{
  "vocab_size": 1088,
  "activation": "swiglu",
  "rope_fraction": 1.0,
  "tie_embeddings": true,
  "parallel_block": false,
  "init_std_up": 0.047,
  "weight_decay": 0.16
}
Each number is 500 + 40 x the weight over its row's rms, rounded and kept within 0 to 999. Layers, rows and columns count from 0. Numbers have three digits each. The size before them is the row's rms in percent of the matrix's.

# q: layer 5 attention query, 192x128, rms 0.134, rows 64-127, columns 96-127
# k: layer 5 attention key, 96x128, rms 0.118, rows 32-63, columns 96-127
# v: layer 5 attention value, 96x128, rms 0.0861, rows 32-55, columns 96-127
# o: layer 5 attention output (transposed), 192x128, rms 0.0921, rows 64-87,96-119, columns 96-127
q64 053:521578455481544516443481512485468555446413485460599497582455485542506478456544516530513555580503
q96 089:501501480532418484433485521473512556540456444520491547504477445519425527475497535530489461517490
k32 088:493476497466579569453563512484475429544602541485484398485523492455549508492516469442461493528480
q65 083:502495481480444525509523483494483516488511537488518507517517497398510529482499442475596466473528
q97 104:458511500521555483458448534544441498543524444474491502472479549533504507531528520507492597511528
k33 085:551524590496511517513491451439515532497448501557512530520465528533462528516418565521458443501482
q66 065:523535507493484537458482521537500530481531498508515455553487514470458466464499520458507517511528
q98 099:470520536519494506468462531537493470500497502464568427489518465516520489457514482508483495549515
k34 085:503501537527457433455433534546513457545538498547565559475499546563538504536503507497540528469553
q67 058:499430506520544436485487500527474503550484541484442484479453481544463489554578586550565468534479
q99 091:522487431518555480591517478422489487456477437498551540484467493494470534516454534487534521457477
k35 084:511522465506550498552499489501476509438436477502473441499469455489470452445505546501447550571513
q68 074:550540468506572515583594470481493486446492471508486577538522572458527459464447435486473478466489
q100 098:507524446510500541462490468468525558504468519520450470491393512458511527485473478466510435487496
k36 081:526470551488538536519507487464454520518515551541417478579506514430516543489499481486452477463472
q69 093:452492479524511466468463552526454541492509463525594473472555482535475583496369510510496492501498
q101 087:522535407497459531571493506476543483496524504541441517511523450492467484482427491460486477493471
k37 084:516506521502461506495550448473444529455471405497464535478513485442481490497535427479540515511510
q70 072:525533471510545493563491507536468435513414483507469547528523465454529498477509498544505554507496
q102 110:497489443506515537526553458504504517442488529576471457496455509461470456529454553496476474517475
k38 066:500503477522486552559495523500430536507518399584480494453499493495515529447563473501486484483444
q71 089:484447521529489446496422441428520497466485476536534444510493432523559569525488514506561485526501
q103 085:478458465505540478548459533433515450417495459434495522414527540554433607501495564485550506486548
k39 102:488503410492495467467626425509528497523544473505476496497544498485460509457496471469497495538537
q72 112:601523491452514552498533485524481520482527552465415522576453494454475425514542450431461526476433
q104 099:549502458469463564440487520473602464459471503480477471577498472438497499477510519486456489440440
k40 127:536466471454529533520510496499579464500449573549499492552400520468573513520462488438423483459420
q73 099:493555436527517479503552450445533389528472494437528457551468516492529502450524518566539466517543
q105 092:589541452506568458535512456496478553520509559496468399520508463480585507454520488482474448534492
k41 110:551497481417521536529480472415473549506512517502492523517520443451506511505487482503456429480400
q74 304:484490536507514515501443536553484458515429502454541519441560521574466550554539502476504532494563
q106 139:509514497528470451511465524555539429514448580507516490471549482577495547508472486475474471502522
k42 083:549473489486486488473554469451513493560579502526486546471544448489511548445487521503503463545562
q75 087:514515513521489462453483551552480487484504563428393515567518550569447473570465581532490524516499
q107 122:489607503497484437493436553546553412566462536570509514508521476535520492539473421469478474515492
k43 119:458467510509475473480501492487477498531497537466513565437537448532510502475531518553549513516511
q76 078:460550492535534495517580472474469466459472407542499407501476480455520542470443493537535475491515
q108 086:509488461502488561548602481488460544470506503498466517541520497507484534514525552450528494492487
k44 123:489507422503525549547533484535527516461583470550434444501425516483440481451503557499543463540435
q77 100:524481465515503549458541455531503522496541461547469395572422479539550486477395528510486487497465
q109 091:480458515486512500497416497523479488543508412582490559455454528457498462447478513628559541425477
k45 102:573596488481495480563560413493525565465511498472510469548546468486503450469498556492463536533485
q78 101:472482436472537530457524415525564459496518497562512529529451461430558472544561571527498484523533
q110 103:559431451509534492449481471419513490447517417528493474503477480439531486492462516538520485501511
k46 119:562435448451512461538505454436502493390469501519493515506451496488477487430464490550517486457471
q79 094:498496461506525470489407492498552470518483482549439450559392444478559523503499549494569483532462
q111 097:517481461499533549506552531494507444468527485536552517516531492449509486465496578489481536461548
k47 117:521502426472526493558561430490464507463487524506481483525525543480522473481506403492484509435445
q80 069:489484492509416547551452501448506558474532519483488494505542489493567539515550522513534556499518
q112 092:513446505447414459450462462466474495577497515519537539451534491519522488543532469490542533492460
k48 081:575464427506507538522553495514555485437557462526497500536461512522472576442438529472506509517438
q81 065:546492478517463577587468442473530460488499471505465601494598570432535521449470532442445480459503
q113 095:507534446522516460439472496546502464484545495473542457525567525516517447491439458521474497526532
k49 087:474543528585507438495477521529465460558500496509541468468489510602522525475490472554503515453523
q82 091:503511528527527524543518508442523454445505513548494532467507503502548454461500483498408474496532
q114 104:498504478445509489494501509473530546426539512506516482516473538501559455457462480449508479506481
k50 090:477506498454435517452530477467506498522592545546554560490488431495552484552505528441505481503482
q83 078:508546512481484491537436477515523489519556510506492452502442471502506480493537525510509536524551
q115 088:457438502518540483465481545518492458517470504453553482467523478515484496504507528538475576556564
k51 094:498513556564480421449464477521500466551537520588565474477501548590476499563514498486459546478499
q84 108:477500429514517459516573428508496463445466506466452492484470523540522490524499445506493576485502
q116 145:492491487479459468522581425481519512446547527529463487543492492465524493536494493501555497532484
k52 086:551461417426509480476451519474526543520503466538447574509463464404503462531484528576477462495481
q85 067:508535531519484486479481515465476507511519536509530478461432452543519547500521513455519469518471
q117 094:494525561515460483468548498466426491489514487476591617452527461552486551487539518512509501564550
k53 114:434578481557488443412519568554511421517537510484481441518439549579466483547512538519548518548521
q86 110:486505527509443479489485485501470448536520493536534496467474450523506497509521523551491526520583
q118 093:498414523545519472484459509477448491561519457462469521437532502546481511474539552532534507448549
k54 076:523470505531460475457577385482484528525512456528502534464535463537419470486452483505565506529502
q87 085:450513488530465466518403547464545608494505467550522463499459499471490491535441500523478496537471
q119 097:496504435539533478518466546403508527449462512509524507489523465493554486500431414523505460485539
k55 093:511530514479537524486608434462471504465510485502496460473485496414491488431517386429480462491523
q88 081:515431481510498526564548528562457441501465499507443522460554530405513444473488506502489470522496
q120 091:553516436505454535572509449544517508554511526563405496541511517482490442439461522471514463488439
k56 075:547482598510474517489495596502443465529553503528461515522421510523553469488588525488526516470471
q89 098:523488485421530506485441473447541596501524447530552522487505524494486485528535434442470484412457
q121 108:488535465459467547514480443455527548393553485516489506524476538467495473471424415499482481478489
k57 088:546528455467477522468484509564520431536456514496467463517412568471526435546526456479474562403498
q90 091:427483438496545513555449466508563463485517435557517504523504434500475550512412543531572460544444
q122 078:530483451509586546463494522499488495490527503537448454504486454420567510493474552528426541501490
k58 109:493511474465530489471613439466463576456471473551494495529515473446468467504478462488467454506523
q91 087:537547480517529554542562465452537444463463440478491562528497502489580471454446509472475429567495
q123 089:476505456497558551518519444511510496462498502457577501431527482509414589423441554497551510529458
k59 112:551436471474472464543467497533531532483512566488475599508437519484502473583486472491413512496370
q92 083:552557483484485534507562457421504484472532537450435477543426542491476496462547422430499494515476
q124 075:498503451473505470537496503456473448559452502449522547462428503503458561540536520413453438514483
k60 101:473508502512526533462449551514525405580469518507556521529491545510523525551555573529447533430488
q93 104:491526499471557522482518528448547475464454494520517422535508477516529503548428524558464463553500
q125 103:490445452503501450533481475531478560542503560460469480512491402494441483418425452553522473544499
k61 089:561458518496504496573455474503502555521532466524442501498497525445506505482485526545514438490518
q94 117:526510513462501547483438529454486507511599507500494495491507455507495503439445534521493503501459
q126 117:470475466495484454540523497510486520433558580540501497474528501477517547454527514519511534492502
k62 119:497502468487481542427526476500505517567523465499483509506474596445548444556513464502450501429513
q95 104:516487458497456500484604489544433484506552507480445538501582555465433414451547424475479484486485
q127 103:501482509544547464458513496563480468508494497489484508479517546521476512537492494457483458478523
k63 120:472495532546470494495476609502527397513471474472535510489540495507525542541529441474490545469512
v32 087:498350471513515399520493489501522575564489485521439514503450480510510506487534424493524378463495
o64 094:574556527591465508458470484523456516445477493487510474495494505544529558531533466449506552581516
o96 095:445526484605502476520511560523501464503481508484536484478416493522485448452508481555509473542512
v33 087:517489548485426536509482472546491599517504473528471507515457444532469547498613475501542422477508
o65 098:527531483490481477463472440560445491481502550508486494522464574535533540500498495536496554440517
o97 094:439508479437434488508467549516535462528436559463498495468535491540494476503484545475470524542503
v34 081:503569488508541487490545518455541482466496525511550546472453446451480525537502500623471539485532
o66 085:441549469516472482509462535490477491561537493461558476536574489468477541457494496441518465484512
o98 093:515464513447440447465439497574540460525513567440479450508511533554513450457507444500513407492479
v35 084:504561542510505496586495495517552431527499492518493583550520533481497494534430588470484520502531
o67 082:435500467587508483489552442498450528509541505548533547519481468492492584458519516584480482407580
o99 100:628502515559491502465435468504505488505513499490510478492449487524500482513481579470396535439482
v36 077:499481484458542506459527468470524545478465547503589535492569503520482471478527566505485507470511
o68 088:508468408590550474599549517380493530552514506514469485501477468399441478456465536523578472553489
o100 086:429509496410533500493494506506576535487532473522511564466470522445462511567499484597507533509506
v37 089:508487445498521517469444476467482486523494523508619539511488556499518482486459492467522465452502
o69 086:526447543507536504533503420454429461521512479461450452506549507476418514564457530485512493485460
o101 101:440473533335467445489507485528449433470516531486508509475505494497518461465524529477486511495461
v38 091:483464528502501537465525559496463482490539553533482433497531498475483504497539456421470549429493
o70 079:508449538489588499475475540516376518509567444546532506450508546522513521440433532501494473482455
o102 108:602435552378561482549493524537501524552493467397494517524473507524436490499513485561508509578553
v39 080:484497398542508523581559574422539541503575540547510502505470481478497489485511543497566504484471
o71 085:431524547463442493442493506587533499555555511531491521508550516561558458504487504494477536466508
o103 094:460556520482511475493484554455502491557474462471515527499407516493460501453477558486534414547504
v40 080:500541505509427485490489496480459567530438519514579528478457503481547601505476450436436405573484
o72 087:549528557565496511504426551466469454483486480469558526457572457508459495540560526494531538616447
o104 090:387497493617550555573554455405480549490566500517547528524572441510552521496472502581467486418481
v41 084:515446463463562494587558509505485444547565584527504477437458506477514462483537527520543492575537
o73 089:505511497565466509451543477652530562543474508471465503486516475455479478484449504536541500534542
o105 097:464583487538468501457453492541513424494387497553558493439505490445503507490514505518495462483526
v42 078:462569526458512569439490475453477513563482522496466483509474444468408528467469546455485514514496
o74 086:484461486425497544470517507473489499512531501451442502536575475570513451470556516578546564465502
o106 096:467510475346499507508540488496488482514476496508501527529494511505509591578506542512540476485486
v43 095:490508453499553523626486498513484574560489480476455555495479511482514448514464461591576525479463
o75 092:516499527594450480506492541594534424487455536527517446465520463494427517505459464491521428559425
o107 106:443509508534490499430460527562538496426469518485523465403465526508477555458487536430499395578484
v44 094:461446448503546474477509480551461407492494499503422456487490490547481508499521471457538560554548
o76 102:509504517538439399461461506525558512499439516488439487452474493443524497535447498514531444552381
o108 107:503509524610536548512485481438484471515465526495600509551439468549549439473502453588467469495514
v45 108:519514466483506441528445536576484550519529507491456538484464561476429499549421511564494437528520
o77 086:507479552421557520485449497560472413494480524584477476512560543488526474459448465501463489433522
o109 127:425476481514513517477478509577493481515451508569538510498525516457518444482489486510489494450508
v46 086:548456476500474523526481524494512540501570472507435592473509453529514485475475551414468447427486
o78 092:505442459528488533597540486411490501509543518533452503499534539479383591467505507524574502470507
o110 094:487554513400501469535474526502534486578439449526546549530454500429391504543517546472566519521552
v47 085:544514565504549493499420478505523550445459466503485577515486496521489543518454502426524408462490
o79 092:598497512564484500583509493402527511537505478487527451510483442488495528528488516451517459512491
o111 094:461558460503507429514510468500479462495567513587530535476532476542535517541504541511465524481520
v48 094:521477503492584537558542543525443480494534486507572533454532491489455497444515498510528569561481
o80 105:487530509480479485500499509616553524532481514541576518448466483496571500540525528524529501484630
o112 099:506470456519545538432468537589516470553455483586555495471514503554535571441439564460545461414512
v49 084:477418497490487473425466470499518488504445435536557475490530540479462545400578542410505473494491
o81 082:503518527431532483552528432555488521467548482522494497546435496486511560497554493476487502534563
o113 094:540537510412529544501546500557472441542528512589435513515510539529524456537480479519447558514477
v50 089:493415489481518528514494528514503565548496478554512490472455458490543495504501454550492477474500
o82 089:541513453493589599519512458400511482478469437433542473553452486480493474436437529520456461548465
o114 098:495478536540520536536448524531555493487515475511610573505489484523475551485478528554472457534549
v51 085:489599533521518516532557490493525478487514521525532478487560512470503554517504495454453463501491
o83 098:483525571489497455455430508486481509525452433470517490472477434506540437476517548506479570535420
o115 090:431448580500498464465578479435443549549559482498432482486517448562586536559482505557517478475485
v52 080:525482465517528494524470461447473545483440527521431517494494447494489470551456552387487536495508
o84 079:581457556553494466532460582495523468455530461534475505575472416507525506513592470476493436531460
o116 091:543515486481472542535515456469537412539503537610552438459608462506499464580483510519459508482543
v53 088:543496578528579471484511499487529501531497577500477489540499515525552555533519535495452537514498
o85 096:491506467640458427496411583476496488516492497506546497485558488453446517521476488495517494496415
o117 099:542534461470545486495483477462482563425520405456483533545471501513535488528533415582480548462519
v54 093:493465548481413519468446598473543552510542509447540459523490524512497536522567456386471485447508
o86 099:500432485434517570523516462470491451556512465429409511507546521561491525432498542500418561476547
o118 103:493513546320473464460467486464453436457483524501518530394547586546458462451492535468521569556513
v55 088:498478511503474442461535481517490568502527551486490515459487520478378448528403474543483424487494
o87 096:527562518515453491457482527584504475496536484510441520483532560551546483487533551518458557488592
o119 095:497477534542507519522542581503462436470499509525542516518529551491429460525527414522504491497516